Part of a small language model's weights: 3.88M parameters, attention and MLP in parallel.
Each number is 500 + 40 x the weight over its row's rms, rounded and kept within 0 to 999. Layers, rows and columns count from 0. Numbers have three digits each. The size before them is the row's rms in percent of the matrix's.

# up: layer 8 MLP up, 448x160, rms 0.076, rows 269-297, columns 0-159
# down: layer 8 MLP down (transposed), 448x160, rms 0.0758, rows 269-296, columns 0-159
# gate: layer 8 MLP gate, 448x160, rms 0.0755, rows 270-297, columns 0-159
up269 101:536525488465513533518491437451528424454493557530549476484488479557507489469542456549573505445548559512458533537487490528498431488438529467525545541522413498511482539530521478464493525529531543521454551508552534495493537464504562570472439595479466448562495509505539496521539546512447492483550541549479540477406423493483541483546414479444488421535450544484575554484467489536491412543528490547490534502524509536478489466566496480489477552478460441476489499437560498401461482493507489
down269 102:414451525483527446489461523511520487506469555452476580518506490448489457510509535553526499513454528524405539477492503462573481494566459503454453538473608561538470468504550470468513471518516499546429449445421504480551476487551550440494537560525550492569516518474569516483514399488585479463445553460412495453482540535527471527588481509530489495436494549518539538493499487476522545474492472531489478494447522463519490486473496539474431535501487470592428483442482529520536471472486480
gate270 101:513562544517496455567561456522611502468479507613538415557478474490510511484424504441485479558515483472480568574447496555560476480544506510492434454527556495498578489498522525531523464515528547479547549515500475517561485536429492450575614546471525508536480470520529507520502454557415523440556445503498512492508550526536464480542519475479441458507549521496505503529487466498473487513453479472534511510508478514491501457424480530541499425540479490543585467482478491537498490489509595
up270 097:429493459470549476486459499431436517514521481476449433540540515537479505541492534522453429443556516514509491528471521513477470479485454518519392465458438523574517491564476506423549474467557485557500485566491466575542486508523439530535467381520443481433440494553556460496531454475571488506514531456506443488503590478487502464531476425447542482506498541492516451505573487467517473524429539505541522482539597516519551492549519456479520467524535545457512490475499440488487542461509487
down270 095:540534493543446484511567509506565504450507557575501544533452462517545501493480515462517556474515521481443430534480491569558505457518536493520489429509560508535476472436475510476553548487528447469627556528469510464485501458469559515502518554505576517512481533501483495505488569526443490476549401476464559530573523511466492445518531502553420534512555513473398512521418490445541545520541511481461514456564441536465455458485539530551521491501463500547544471530473484512416459506531509
gate271 100:572468424503507420516494497519508457484439442558440499492525519456524547496470457508470495543516485449510541475485493514478507540506499538619464571571463400495561452500508488500590512481498488499422504447454516521432561430504446469491431506507518497471461461546502433496543473486469518567504479440487509493524506492495521443488478474475502510442419514529493547549521548496488536469595457513495550472436463560567532483504522488544494468475505455511410411518544507489468431527463528
up271 088:433471552520576507473463467482468509485506466461493517554563492518589452480442505435474495468429513463519500517468530522568511503427456488538532513538528520535466511478510465458433524531501466528520495539552508474464521607495472509444555450482497542480523524413400479504536519521492475514465549520504435463466506535490459439483469488548446464544482502482437455450528483524499552568543418503490465408524578428485466457451441476524479502480478594471487494448550486508474522450421508
down271 093:585456427477547475481533588498446441479500522569485502518436553484409539498424550488474460523486405524583524448493487489502476468541531476553475487536485484496432480488539458447478445489479453452457516432539500485444531452479506471397543503532479445529537412530518477552520481474591528512484548467481541458491527540543461472489537467518500564508426497591532499487509454502461534479538491513492475495449525567525508501558435484511470446486548514523497442472478462500549451503479467
gate272 103:456472547523476481470432425557504505536442542457453475508473524595472463544483499527477493453541513472506415481554507505455422514518517539459574565466509480504466495564433527546470486583466506516410442584469449472569494492564534513467507446474495507513408449478472441457495513517514499432536522521488444489503445575531478565457445429471495499527479505558516512492516528473493459512544401500499400487443485494491520485529497495527408499519499480529478525435531515474501519476485482
up272 103:495534522503503535536573534479529461547570572490519501448446458441431555474520566500499546445474539547484545519544474541466506490479453523524470466586517521547496524525501525423488495481444474476476503440544473475524455586455447508546572537523460555539519441502527453405541594513490490541525531471498526564544580488525522538579508526522526487500480457430431485415508507492474553491497537544523495525533552498497499475432508524500452459499428542448485546501440545474553516497460545
down272 097:459520429459519456526487531540513495474585497503508536483498529475565415447515597542466480527500467500507474528423485561519461520456552538453472538523440581580521458469519472514519532384571533515529474474480538437476497388460565542446492485552507448426538554492518543480480507464519525542548468549493491462456487526484547526510496430494549539456486436530491486575489475442525462546458511548508512513589494541498517530583490514505496532481518544501505498517495518465443489461444509
gate273 107:509559510544427503542507561511582474538510486447484514530496537489499521509461468526548495477526471492563481571410480548467537492521463460515433501456517434545539521523480451531483478519548505549540546549472490488501506541515551555578445476589537552601524476519470528501448515523524560471467556515510474462464495465522486516468571534496570484564429549447489508561505454423521420466482498513471468467553547580511501484529539532506510447481589468526496482458441509501536448456567548
up273 100:488452500568444450461528536482479562446518510460470502546490533508519516515474371494488529416508480488488592504501519560528475577512479497552510459474447500445573507472499518538542524386552514511519528535523561451509467466465645516507524478482480490448499511485497493529470528506520475520465498454483467519559501440568528450452532586515453536484554514553478544459483511527470461469501542502411524436515540458429476490518522529498485442492467475477448513420475546461480493495462547
down273 094:467493495447447498434494512480500519497466445548489532464446502488447526487514519492542494493526461486524428519486466527503536497551511399509553555487594506579455479522519520506502456552464493517536594506481582525518420535493386435498544467545518503528520390517527455442543516447556493473553503521499452579493596552475475439500492444508479469493491521453531493502514519502495529617562493478491551540499521491450559561489499537528525501481520498531492458444468460431535487475525457
gate274 100:504444449566552575483446470478513441483460536488487505463486480436433591469472532531519484486493506496475492479479443554541438402531574528488448459517519487392450513538446562522483491490481565458495473471436404604551423377463476535547444470522493480496515503464509484489507474461446421537398500483563543498497498548504534494449529457482489537452517480478538494517473485490434479456520548504479484468495483519477470492467484542513529526491460456508527512517509498538447529517511473
up274 098:425547624497486553370544529474512404501448498481441504546479471463505543543497493489464553504469516560560497544504480535480532576436498545494481586465535528477454461393531566525541555482505507511522500404512499504551483461505545492531484497478471468465476414445536524451455483501491457501439490481492518492469500465506521436474496541464464571483453528506533557462477500515496474457514584541492461426451496508523530453532571501484556474550538465478504479511491518460483504540519480
down274 105:478512451531409511506503445525481447484460553480474464506519607495528510500501525530409560538510499492496582489513567552475548474473443467523515466573486504508520494518407521509537536560481474489541452563516519547427543483458521488518520426554474509449475523435411469480533478540459473426487571508517460517485573566524533541500540478506495425551509576520509504445513487486502434408561458502463507496391497508558475512473519530533498462546540503529452539452477502489487517503544482
gate275 105:408470495428440484539492461561477481481459476513534477496517558505505543501503466496522517443514441500493523469473473523524498504520527462566496504509530458459432517448451509485491576480526484470491483485409412396561519518476512510467454569464553485478539507460470490396513443528561466544559561575471448563496517498535503499536545562490556467467522492476533473496537516454491484486508465523467536452442538485495483478426444447483526562436467492502561409574497550480441509453530444
up275 106:461501497523536423520455526549500547507475507494589546574585592492526472573499484417539501547522533506447409503541491544442463542484560487538530397536518474435556502484516510523429490500503507545479496512504533451523473503435513477489494477470527531508501415524526454534477496495465417458474566472531478469512471478531566488510451442534502538509505505457549558567461463552514609516487466536506449503532490554493481440528467491547537546490459504468491491580495454477491436468445531
down275 107:475539479486507470475574504525554496480484434520559524477511467374491528529449509436514450533526468508549532417494542488502507470483468531462512540518539517477535487507494442486522596534517496537454462514531526472445534428520463526477538463455504535517538489502489517465450454543484475421482511525522500508488460491600517556560440551538500472555445516567478498415446519557465527463570497488470516517493507502541489493470440469462601538464501553493452574416505466526511429411541543
gate276 096:485481449449536505468436530477518462538455498501463519517522432489457515480489502490454475500460506537489543534440522546575483489576472526492547592498481536488491446440494517454418493451475525565550508435492516459501485516527500505434536553487437560448565541527478523470568525517491517474490526452565575563470507539507517454493480469555505511498601554485422542482435517522495588547490436477512474543572539540507457507429526492415515517503449421518527481475431525475529469424493520
up276 094:491518496512442490513439470511481532516557577484469476455495515456526492499458529500491458492480501454456567535475546573470529551575502578496485422568464544484484556487522527486541486558418511431461489533505543502479597446406509465506460487489467485490575479534485507452498484521583477568410490503414541435583419546553543496539496447541465537529478471549508550548464467540468485432483569484488478469492513453549474557488467506468471540475528524533540513511507566511494521505533512
down276 100:501487467542530460535495470523496528555520531551461463460492453532575472476487549447517474527496489490442540559448527486519446473515457563476450478478485559605464520494496466556499441525471470495461510556479469557523538515500463451507521472469502518435554486557462507493501485481523453492442429502595558477490517524456509516531491534512472569509490551493456475583465443535508539467472565541507397565441513490420486499421479435492466544488574392601487521514498502495508499498530550
gate277 100:429464461496523454518421502474524487536477503505522454449607507447496481492421463464539486486496523464467549501576499542492462520596479526494522470525445436509487534518532502468558537474475498437515504522502541491498580553443409481542533489491461421476487535520479509566481521500496534481484489478446479423499559532426475476425601524526578470470443514499576442471501476451507597477505514492533473485495559510494554483475528559501531490508547455544498443502584506574498489474469530
up277 104:512468496529511465483506541425547474545507495490498551404535557476473505487419422450536535478524518449491441481497403494492531490479459521526461508498553490471435508528550515474519413544478483515535477537538510492458463478520451478468441589480532537539472518384574530472522576513446526443459575479545457500509500564460528464504486510530524469503543540490569419519532491544422525542512513478526489509454531460507407463479451516547455527503529480495540510508495509558458488456415438
down277 110:563530521504511482489493458464515484551513512434479599499586591480516513522477499423456527488512491471527499470424512502520515529499489474525428483554454514457483508492550434444519476510587478538486470561546488521533536511514489473473471510513511456585542516480578552490456566533500434438498425441488493545546499594493538518480431550520485507462491497515538448498521514527507479503518561458429527490456454520448466515517461510516414469484537423528475569479473606548484444508436542
gate278 102:441544452524478543428423501503567442459406560498488498471511480563488511435502501491507509547494460475523494491542521501482441552494493413481533555435504451562458494468555511579474519485494460515459494482430433473532502510519524559495515468506508549498555527579602510466504477471534519462510565520406552469488552459450534526481497524450537523512504452497593449575536540506532523463512539454488511516449562533452461550518561536481542530543489554569522520498523551515502428520524508
up278 095:557508580420471527496530466536501538455568550531529440481516426531494504519496574466541439494487536508494512488437490508449436558495493488498475544476507491474536562512525457529463546517532560474459478410492493543492483463486494533542423424503479514478525549495540524457563495520512525481445476485453583532557516476471545485508506505447574564487491540447537510462520491539493482461494349549451482505467505546513473576508518520421477517537449567438527493523488449485503536573529561
down278 095:487531468497495405456549528485524527493545495486586482454500453449553380482488523551473474434496476503571471484499485424410502435473495466508526376493527498480525477529502472466475529498507424484507486560484419514511508535581450474399486502553557468440485520467476474483475476519504581492559452490437449518454500448503495571444476517509471478484558496469506460541468525500481463543544522499441533458507547465503514486534445483514448486463472492500523444508449447437549459471524455
gate279 101:452479478551475480519574468491503558448521522482501478457451434589514498555460489491467495452558559487423485483512476536543486543558463502533488527482404426518484492522499469568541494520490484559513402466517492521531509530464512491494551475499486516479502444447558438548458457497477556548546444543549573484466539535514534478540536485564431489464493491500455518524558541531558542509551527457460475445507492450564526459561490518449525483466486513592519551538398521456503553562474466
up279 105:464547549496484534478469487412487540513520480485493518521458557454475508576454472472389460516595552543505471512508491549456543434444524520512448383543546492460462529493511491500472481488414556593562525505527475515421467507450492498549442464452442522494499490483474499516477447472490446513506498517471489486491595503477526503569544465544534481491538499488464491479580558485459470496528450516541525495482495508504487452487507491506550448473482560464479469528601508482509460465616447
down279 101:463481432539504485518578454511521484519457514522430519467574449501488501468504437541552524461502516486429526461548515499433497499569495466457469546502512465532552466492502521569491493544501427460487482426483488474534496596518561581508457547499520489543493452569489503518523503463473563498491507541485500474455467484482494550460535514573484454514515465566539451511447495479494617483477538503475503570473451498532531466476491491527436464540490551428495504525333510500521487554513575
gate280 108:448495448525516488535478578511575517482449511507525548544555492512457532508457482507590471480543470493553530547491479467483455550469504507457543504470493458443447403554539542427426449527517472580534517502457533522524506466516556482558456492517531481479520509494587435563473486484505499473497440473581489471521504456452428532525456484523495493505538417502525555491501540532531492452575490501442541494550435476576473574549510471493522463534573438504495512549519534570510472443491434
up280 099:535447486562471554561428459511496489491518514481476510565521523503470517506522423461491480504460410477474473506492485420506499471511551487429425458430519476575447545524533513446581465490490470547488508491538573519532445484467502540438547532493451566482572532560519509523536529589539515426553496472495504550457538538506552469486411475522470473524480544520543480493423468546530546452467492439588477558533526479519537514487517450463552490507451550522582511538495474525496454516501448
down280 101:499519503512511465452352521485504453556534427488455458527590506479473452497456520491500501498468523474458496517463478512532544448533520488468455476488559581505533468499568500501529445513545566504557468498576435535557500504416552522436492500518421508524487526528564478423507508484448485525491510507392453482473498548514510472489475541482469459504486526535514503448463501549551457525457537570466453514538492574518547433454473412439484500500535478522522478506525478400464483543482538
gate281 095:465426467471506484502481461452466506490516510473425477548516498405474493549476507582423456496500511557543571499536542501485465571455556486510525490541354521498484553492473480552465528476514473503477489496513469456445573464491457532500522518528498563478569508460514449489480442454476505499528510418545461517565465473482563501479447491447520512461482494534497536499416521518615560545533461460532469477532498507534517482490549507433507431586514461450484555507478430462544487515526475
up281 094:516524486512549436525461571466473557559548484584529470552523506511515512547585531525503517492436545490406494483559520569552509534454496505512571539567480515491534529532552511499512482496439508543449441506495569468444455465456509544526467390436489472524542469494463462464468417455531480490446469466578523465490576475508466473505511484515485536568549532438435442523520474459464496495500450469487527552510498503475504489524483474483532625531478504465483576505481451523497456548515461
down281 100:532491476487503516530435427495478524563594486438466459447471538547521522461473567522475574514505486492461533490539509569490495590534508486489390399482504452522471439548480466494424476469467559452539531524405448563541501542502510552460576507493461483527517501519568516512512450494479462429523460512451475533512496523563510515547509466484463520522446541462496536491476488569530474486497478482474446525534484475623449548426548460510580506454490469481508512474478525495543506472484505
gate282 095:527502474473502559519545429537483425499545504531482516503439441488540584459586509486398539506468434431543509490502486507408486503481498418543506532461580495453507459534468534518471476465571589534534532527526467487513471535519559490487481483570498554543495490457469500522487412517520476457474495495558567468513458542522490481480483432489465508464436453443457505507488404489494481532525504482463560503517462520549553519490488504511470553536431529532501460464456477372469540495522500
up282 093:443529501501498533432486567560510527459449451531490455474540515538476526517440445534481471521579542523480487463531480434527491517440508488491499482354571484486495542533500456592447533531523449478541450449465526502401524465472525501498443466441493483470499457516424503528467474464422492540556463531469512504523548469458521540484431528533451438488488538553473500510562534516590455497436432522565450509512537581447536464495470499528493449476508509478519546567528501493507513499523484
down282 096:532475481530423464553482430490574511456439572551465525460518547525524439521501482472484496443531496506551478532371538530569503484541471547485461524515464506561506502453477515428582480572485485442445499513467489470554434526516514570469544537517537472526586508453553470508449484421517549512524519487448525552507456454504510565534481573478543451473536505517467566444480484491399533500531509591502546520500536470492524528496480477446483503520559483516542503466453501558523477460506477
gate283 097:480486492452481445465555513489516464497567501425456506539554507526615435503472512533546484503483518468486527527406506507483499517478500496463547554488468508483507532503462536571498592562457480531519538508484550466473451470544447472596527526557478560446528517458537483519527517627480530472513453506496445495501538496543544511570447469503472582512556489543507514530459468555491454542465543488495429413510462573557446479515524500491489451539470549515480483507533566422554507548489499
up283 105:509535461510557536486440498491429487472553495521465489476457503475532502495534529498489474507417480527482536552480427505477519589461533520487408460528525465436587421472501531433482510498494524505571434477486463497491535604474488462499495368531495469490494444506484546484577557481507448507516561537505570499510440458470487494465512532478476490477500464436552415530539478445511564466524517452515545538462515427522520451513412544469496457455543509534477553490553480555495523548486500
down283 097:537515437486500467452520506506521455504546547502510479511448463460466470522495479460430488512570572487441510506525467582520492498523484469516512439557440481469494620450499523513502524469510512462506477478460462536483475563460391474529483537537531452490547466467491559530566565462467465524505490540498517403441491556589507459501462562450537481521494574500477556543499501450479468545521502432529464466509533470513458511473500528544514436503432626422495528479508518491578518528547520
gate284 101:543488584556451479509535508527421447527465569504521532480536575533527478529488519531542484516533488450530534497449507522526518496500498518515500436460491454502456547504529471506533529503556544507506448653509514487546557460456450469497558491508518487513465501546423497497530589486435481551469477506478495572490543435402543492531563446528491517485464498456505540475524534466477572457501532445512450567514485518576479541502401456516523542522490447537449486483463502487456493575562449
up284 096:629534444399494520451498429532433456459484537456523516569501512468493448497522555491551448576561512482448465496472571523483459548568442508523479508499518430513480521485550511511494425563521498456501544599514505510420467496567481517457485503475449513479590521521517433532506504501481516463523503516504478545460487498472527588450491543536477539487460503517513488499509542529425512529479527540549554474491457531471466529511563514396521538462551516527518474521503543579503500485524446
down284 095:582459526562487494471580480533475474527554503540498509479454502481507582531505445481462492450511492546484485531557470532446516544546527484414495512465514553465470539494475490462547585595504535566485494537511547387455458507454517540485512494504544518467574551500496537507438532503469454475463544510527501497550504418491536471540516460465502541541538481524586461562550532465536527555524459468501503463486436481521481555548537560517463462549558462480474517490580511401492485556517442
gate285 088:493545464466488492494477554579536474524451447496474522476549544486480434467478504493529519490420596476491453442483518528488412517523495466480543424505448438558461462535497525466530523519447464556467450549508511504557533524484551423448492436443543478507551483492506481452409513553515486501452514481502492498465467497449472515467634484570519489515543456530528555475499481574494454479561495442455488564509491561528474544533505535470473546479488473483410467538493411526521467524517554
up285 097:482481590555453490451513496489456566529537491516450483538526456421550482535489509547524469537436449504534594552467487457474546461583553461535530519497424465505503481400530454481504503455580497512500491509459518438468481533449530547483485443500437505568526443492502534536543492501558547467511499552476491510502587412501456478549479486525539498510500530521562515475515450532517480430460479454585472616474479544493542512505456536483501521534507493457540498454499489487553448551451546
down285 103:453434442526539456501499539509513540415506495488536468448498419480517477550494524401533499505517546544514546478479461541508565377515517526510561541445475509557514520460504495476548442425515536489448461458519436518531452514507475494467500524542527510506548517540601525494467528496551449521494520520585513412463477531495503506472530512503451538552561511512459538462413546476432435456471456511533486527477510518581556516463542501499462423540466522506484512490451474536499531586543528
gate286 106:488482539480533538556486509533495532499510520537428458512555549532567567535495454487434495491502484450488496535490549415486445516520537520581499570510570518536540444467494499486533549447430539514517487491473494507455528532565484535446526541431445478409467474504512488443499484473587531443466468555511466508501508436542526541476472452439472538517493383543497533503578540521418501526548480498567432509564522500560465566524498532539494517461522511494431526579487529510454470469482479
up286 103:477529483492519506500496457466485502511556428554527433549521464632532495496534594520458519554505468484500504520489487512444464487472460464493468525557444496534478531484478517455472504547522581460487481488528441478541528526504514444485495510489557484484487497530479408543521507528468494495468517519549483499610579490529387556518593481462430496421468531481539503442560481517566423453485504489516507417518440508532516489545536442545483484460480434580511483490515520515469536511492425
down286 102:511515504573560532529593507504546468495499501482582480474536494600575456546496508553477525556494486464496499495518468553532597537587433531486460495569419478493475508499509527466495491530490568559550468583541480520518535517514437493512552483529426612463496482535470523475479544517554546512558478541552498544525514484480459519485521472514456567490483551487529456482431458410492478566560500457535474482507483455565544534521500510516524484517493463517499456493548500521478564419463467
gate287 098:518502498502477497464501532521463480526443482588479441548533581476557512517505497530588521579507586487501463524538578464482476492576448510555535527487501473445459507493497571546619492500492497428499514489522496502468472510484497405504476503502470411582406512481428505562515544514507439506443521477492509480503460512457542457499530464519556466510458492524518453496531479495504469518458460477481396484458562580541481549577511465539418473483505507491483500549530458522512445456505540
up287 101:456573546558522529530567567496449534493464550523398592505528524522540506472477491491485480455480444524454509472497508513503527454520558455565580505516550469469485558506558476532519475538501475456538500461528455486533486489510519555484479520541505499521470460536510428425509542578534454463495526477470583545499451508477504432479510551526548466533398518448519482508503520516583516505514515483429472538497529452545400448454545517544465485577441531536489452494540493517484416489517568
down287 102:581452476528503474526506548513481453522518483450473594501503458422490440487463488504415509472480441468472576515484505464474531472510490442466464544517576462525521503519478399464507521570506419512513490551503503502484515482476522521455526557499588506473549431551511499488564546532504494574446488499538456480509507547453586462583472483492592548515529515549514451454529606539478471567507391455488531468481537506431507471505497514524496524483518472528526472504503528429520508544458506
gate288 092:583490458500517520466496502553467481477532488502492468558517520488533457489401521514515525543416446447419545501558550498583543432557438474518476505406448475442510534506401471431511500486527534487518411540437472422482482466529542490454496473530510497548480539548519543497453503488496520519464448473563577504469460529498457475424569554536482507498489500564541519471446470460496476551467506548497504471573461570531518512486501499529430554501479502429490465538501481541488499540561507
up288 089:550483506491494528471525490496437499504486503482567456473592493523517489504486515517488519568506495510514504536530491461537488499446472522496574468440562476508482509480589504456443488513531507423421472495445522497501476466460453476576562457441470442446471520510449515474561452475531461542468529548486485556504517497452564527534524498476542519495570566519494553423474433450491476523477415477444486409543529491540488495499430535506525505464544507460595544452526396450431433497555474
down288 097:533486446502457518506496468476513518556443532483451501517537535489543445484537493482553513533484447459464465513464502481526467561529490509530575485450520497560523461513519548538516518530580519515560488465432505513487478507413495490544498564543386447482522486486344479477478425491523480500553563468543504468482480451487494550472480527499490509444507581526539513477461541535476518420488501539454497492478527582571470501512512539459517460524436547476537515447580533546511455440568579
gate289 096:530491442508488518464523453478478509509514493487480545494436515489498488504566454440512527483419501417494467462461508466458516445508453493506487452520532442481539509483477496600514499476448562488463481507521481477517509617486456469474561481464427527526500499450548537529385554453502532465489472452530473481561457541522547519596516516519447568547490444540453560435533482507401489544612471509494475497492533493544485502499530447575562482464520503481452521445462546544560473487485474
up289 103:474479542480496485568545467439527446484452532485539526450453497478463435496452505573541453476528529482526504474458476481425544508494405493463568491502460481566502497448520503445437516444491514510531440513514494463422482484487542494547528500512557427494467509450556556489460454494594500494557509519497546543447499435483525477503473542495495534498506484504450545450447432515563593528537575472533520485445599486514485431402527497507529455531475517454527508512531489547560559450554484
down289 105:515523485430564479517459464535518496487504533500503507538506506527482473545499431470482484510471446425562410510507464501484546404536471499498500472495511429561536442493489528459574543495481429457488449512531589464518440484450508455462473431460472509532461511557455514565398537533473552505468538499558502463468532523438523453590480487541528478551458407407481522480559531466450471520519497524499457528558477492519527496480535464475487481529498546405523501491523522465456477427478440
gate290 093:498483472472494491505540421530486462380438470478520465497489457391559498572475553511527432475435430440480553568526556482537500487481497440527552554490459519533475515438440513582483453507414467526524446448471496483515424516460464499511513499536525479540533586464561578477551547478522531523481455526473449479485504513455521540487499513512583555460556512539500520520571488467524476485474456403530458529469482505473517515483494479480445452471452514532501535492489515498516487474581476
up290 099:533556479539530499533482493508466505489535463549532464435531461539430505521458489548570514518488478477475429479546498482553510486515441503519455538538461512547539566482489518545501513527443452475542483469438485493502441560437514530570529549506538502581533425446525411471474462461500519542590547470555519504477475549517421493519497578465483463432560502528504505560492490522467488473512575540471414550455443547481404485466515500508552458518496485508494581518506529474531419565496457
down290 101:510495505518498567430476484521466555534489441605568476477540500530433504500562491497498532482553504530485493520537510493449444473525543501547487590526431413489500525464510568502482416454502474522499533462512533438513430521501535475496519521452485491575474416442464454458502464505504502465488474478594426450536540468433480548532536475532425564524469457533450451522515499424511491509524498531480503482438533548553503495581431473482470546496515520493490541563505522531533468524426427
gate291 096:462512488519487482542490524468460479495599433544476496528467445489504522472474520500570399456479463486510491575472413468465429469497528478478535507510529384546554551512532558536556441534489486492544493439473518542495521508513471566544529475477506456507482482572541479550562501540501517455552477522570481531475514422476506454550481434458469529489493489493529508519492465537447515557524535494545452477545480447523516560523515453544443400458509594560487573446515555451484478516506498
up291 091:509467505448490535538525468499611568494527541504507559463515469522525459504453503480413518473545480550481491478509445541509507538534522513485384483466513544556541467516524580516506494541569507498496442502493482460533510464553476524561464575427443461534436470493501487498472547571455508470527521483445487464529498530542519504525491531491431567509474489520492497513457484501482531565521659527508516540512575514522484476575445523440485542468536446481470492472525529583569555541465490
down291 104:529505499398497524541529512491580590488469561468469591463509541544527467564480456515418582506553538468526459444504555572518467499482466521500465553579484615518491488425526463458448491494515484532504486578484484502536492486520477473479491492543504521519565500485461477455451479491464519511477515437401527485580482614482464549503503547497453511491553474513523476462460558486485563452520505461482542498474552551490427516536457500522550476519557465483460516485497492549520523493514553
gate292 097:486462543550485450539528414547528501535474382438520538408444551485508488521476477504588481411490561483473535441508525550548454529492466533508490512431511510508485478437492509497537493560446496474483417526465550462514506509446505495451523438544442476498498577529532444575548550511468445489524509454574531538479519501478519476526469521494593494460525518506565476478556539466580510521467542450504469480532534458525511484536545483490506490509558529480587552548444493505453487432489500
up292 091:514519501600540495461476470449559515472499520518509390483464497507494495514442436471490583478420483428505479476559494449434579533587518548465508572522464499499494554504560570484512495482507504534493500500503433512463523565534486502508476479524483435609542476470428523506529431517530554477475569503473439435496469474527523452403507494479478526539464441523511495496466469557512524507514484474542494553464580491445520486492475506526403526500453487556443474472463477482505504557552528
down292 102:471462491535478537487494444454494436476476521484471402530542561523485453548511504490393422518467486464515519577480509486529530426545523501485550517502490494506450440519499456546459509482418520553495436401513520441546547523500527418512559488516498519549523491488489436489516488517544493546496537488504500511470468526526472540599488495461498497508461489522590534528537468523464494494608458508489474478489541520474547475533483540509461427489570637546539407532453510507484468494491480
gate293 110:483514475509442448513555461534434442515438518517426541512510461554485512519494499457528480522452534506498540558430530511506459558512541497525421495479564519458587482491488522547468474489478538443506558475546490486454453457474476539499460476489541487482466518582471512487410545492494552461532480520464482554392512497556536456513545466516516484625477512545493567499527488518497436500481522507554492568485495525453489483359467443504503538522523503516469475532495580528469459456411500
up293 109:482531481491491547413549453608542487541527455533476564540541556432465528563479558449420529479534501484533577518510559525497532516519517520445523484483493435560583566535452507535522491467426456567460463530531413495456508504482455499524533476486485514516545458460482441410465440520485465538498521501486510551472510489481473487484481479560513434525487487515449557512559457540534502582524542491510514435487568462583519473536582473479455482492490525568528530518509495546502509439507499
down293 103:493497501531532433500531510492536501462501482479476534515499579522527497532452555424468537468533540456462535536477467498472502464526576496571615456441615446525479521498527485476493518513471533530484476531446542493499545383495478536449511536517519483512489457582552553395557523486511523486463501520476497505448557547551520458520501476417507455517436496522501555577500562512458472443563513530507501472487545538499448484471451458549491496516549515498413454447471553522481528508521575
gate294 109:530477498570477459500546515528536420506553433590495516487514511452517469521561421427488487440586514550593487487583485435582549478536525544456500515536595529497560449461499477491537554538470499474535461503485547476446534522538439514556503505492525514446454434466481489512496467460502471463456516514466476441533465456461472526490540532411485476488486456530475517466547539465564483521538523483510445505528499472456499429519498444522476469555463463464512471546470469408491429542518490
up294 103:471426473534516499443501528485539500468491481549499551493413454457430551475447543469529485550451412445488587507415471511461469458447588491528557489577423538545462465534552474523493469472480444482418482467516504478541490536486462484566444494487517460497454579478561531491557463493471486460568455514587481467522458521573511499485478517465517491450515474489513518511513495432474503563486466460597456497535458452517469563515556473524483502452509522511477482509484544457542456550521531
down294 097:584473505454542548514514484489453444479498547581443519490498511482517433594516471482512516541535478550520463466456520427520540590515478461573467536474523412469477514532418445547458516534432504483523534483507563361507511562526521501471545531516443485488574472499520501528453430510486486487504428476463441468481512500505477542430568514465524502441512501539529455474502483519579442530503506566462572476500471496515505456536461521506507465513536495475549563504444475526457519488431508
gate295 100:473534470480494498519572510491573540448470520588492515576443575584513496463538405524562541493363510478493515542493486544522584499542507525549500562532483532538461464576367434492494514483501510429507511511537491475514512540505526486519476475543508518524528537522556536478486490530508460512434510438562531486475524521509551457527569502511449507496510558448475472470495481442500453544491515581473495390499516579488471503525536515513527489458493523515497484510477487443447495520507441
up295 101:567496542471492487442407524500549573590542453471468487520512517492570517485512475434511572520501515513544522420509524443473464490496520514551533545569511470416447456436493436511471582462497493437443484450466469513469480454508574511561502497483421498524470529545528479424535507451597555463490507573439512558426543472513546444480499522508519560513502461497518459531494517479478486473483466473487471459514580582536457476526501492505544522514488536517528473441551489446504454520458503
down295 101:492429534532438477530497510517418492512424506560462519480459418495502510485465453496415460500495484462532471491544473479521478503495424561532548458516405457499516505550539519493498449526489522625490523566488526530551475521474470520520544578502498472565510507464482460497445467476434562441462460446516513508515488510428449596491543454539566498490491519505568483502449409524460504461500537500451464544484554498474481528474571467478453468541482528483428469494575475534507528459559465
gate296 095:480522496421475498454433504467460541521483457534439455522466522509539497549538531515440534539513541537527415462540454467500523513516451513558527452446543490462469522424468548491509451512480483547466487533567495479474517574483527512466488490483537446545464450505539545482539548495532520528554476478558470518513487484479571541506490548527571568437501506562500538525449509464475549493451541463478508496463540548560474495519496471461548572408610505568532514583460436527492414480446440
up296 095:496471439439515497499458474483471519540537474404455508507461523515460505477607478542520506571508513502491536510568446482526488530583474497480520527506572498538442530408522501460456557430468492460521512510485566542518569518488546479589519498443477559512432489488457555495566543540526568500493484550450538524461453530473476505563453539514523426440465551532494577496536531446492497466494493515506452470510506477502549441480511474469477576496488459492466487569537439479550415484548433
down296 101:579516503513509473567520493518569527526504489529495570509470446457486410497530487469545504483489530453417518448559481484516483366454582508489493471455518510378461550495512553496528504473491433450523479541498474462521528427534549628562476459487505498550521516506514486490499456532583570461498504542473564442542493488495489487490488512495537505469492454566526545453483491491540485541444464513554484435507553524418474510463529436472522542499505481458480528524519472448456487495478562
gate297 090:494531490531486491432542540511518520485435512462479504540448455497540514562488463469461445572516505508536482463526509515493511458593456557540502525469525506498513568443536511492417537460500517520538539467443546503498573459503466514508496524518508511500453412537481440559483535530462546575481548592453507572442533468521519528498482539524568501535524442515564522402520504524425530478577519512468448536544611560467469522494503510501523540459545525469483514469409449450478551539461504
up297 097:568555456475576467423459564530455443516502533460517539525507520538535477504572538545541450571458425468491521474459507542541452527435466493525459507525513519558511443482487509538486508545539470478545508464518518512575456473452477520480550485543480554525433509511478401510556525505566494539467532500453528540525535458499511506490435443526461556504545470428515456478431493429456525566484576469461529507446508448503447592553524476540497549473516521513592495501495505467443516543541480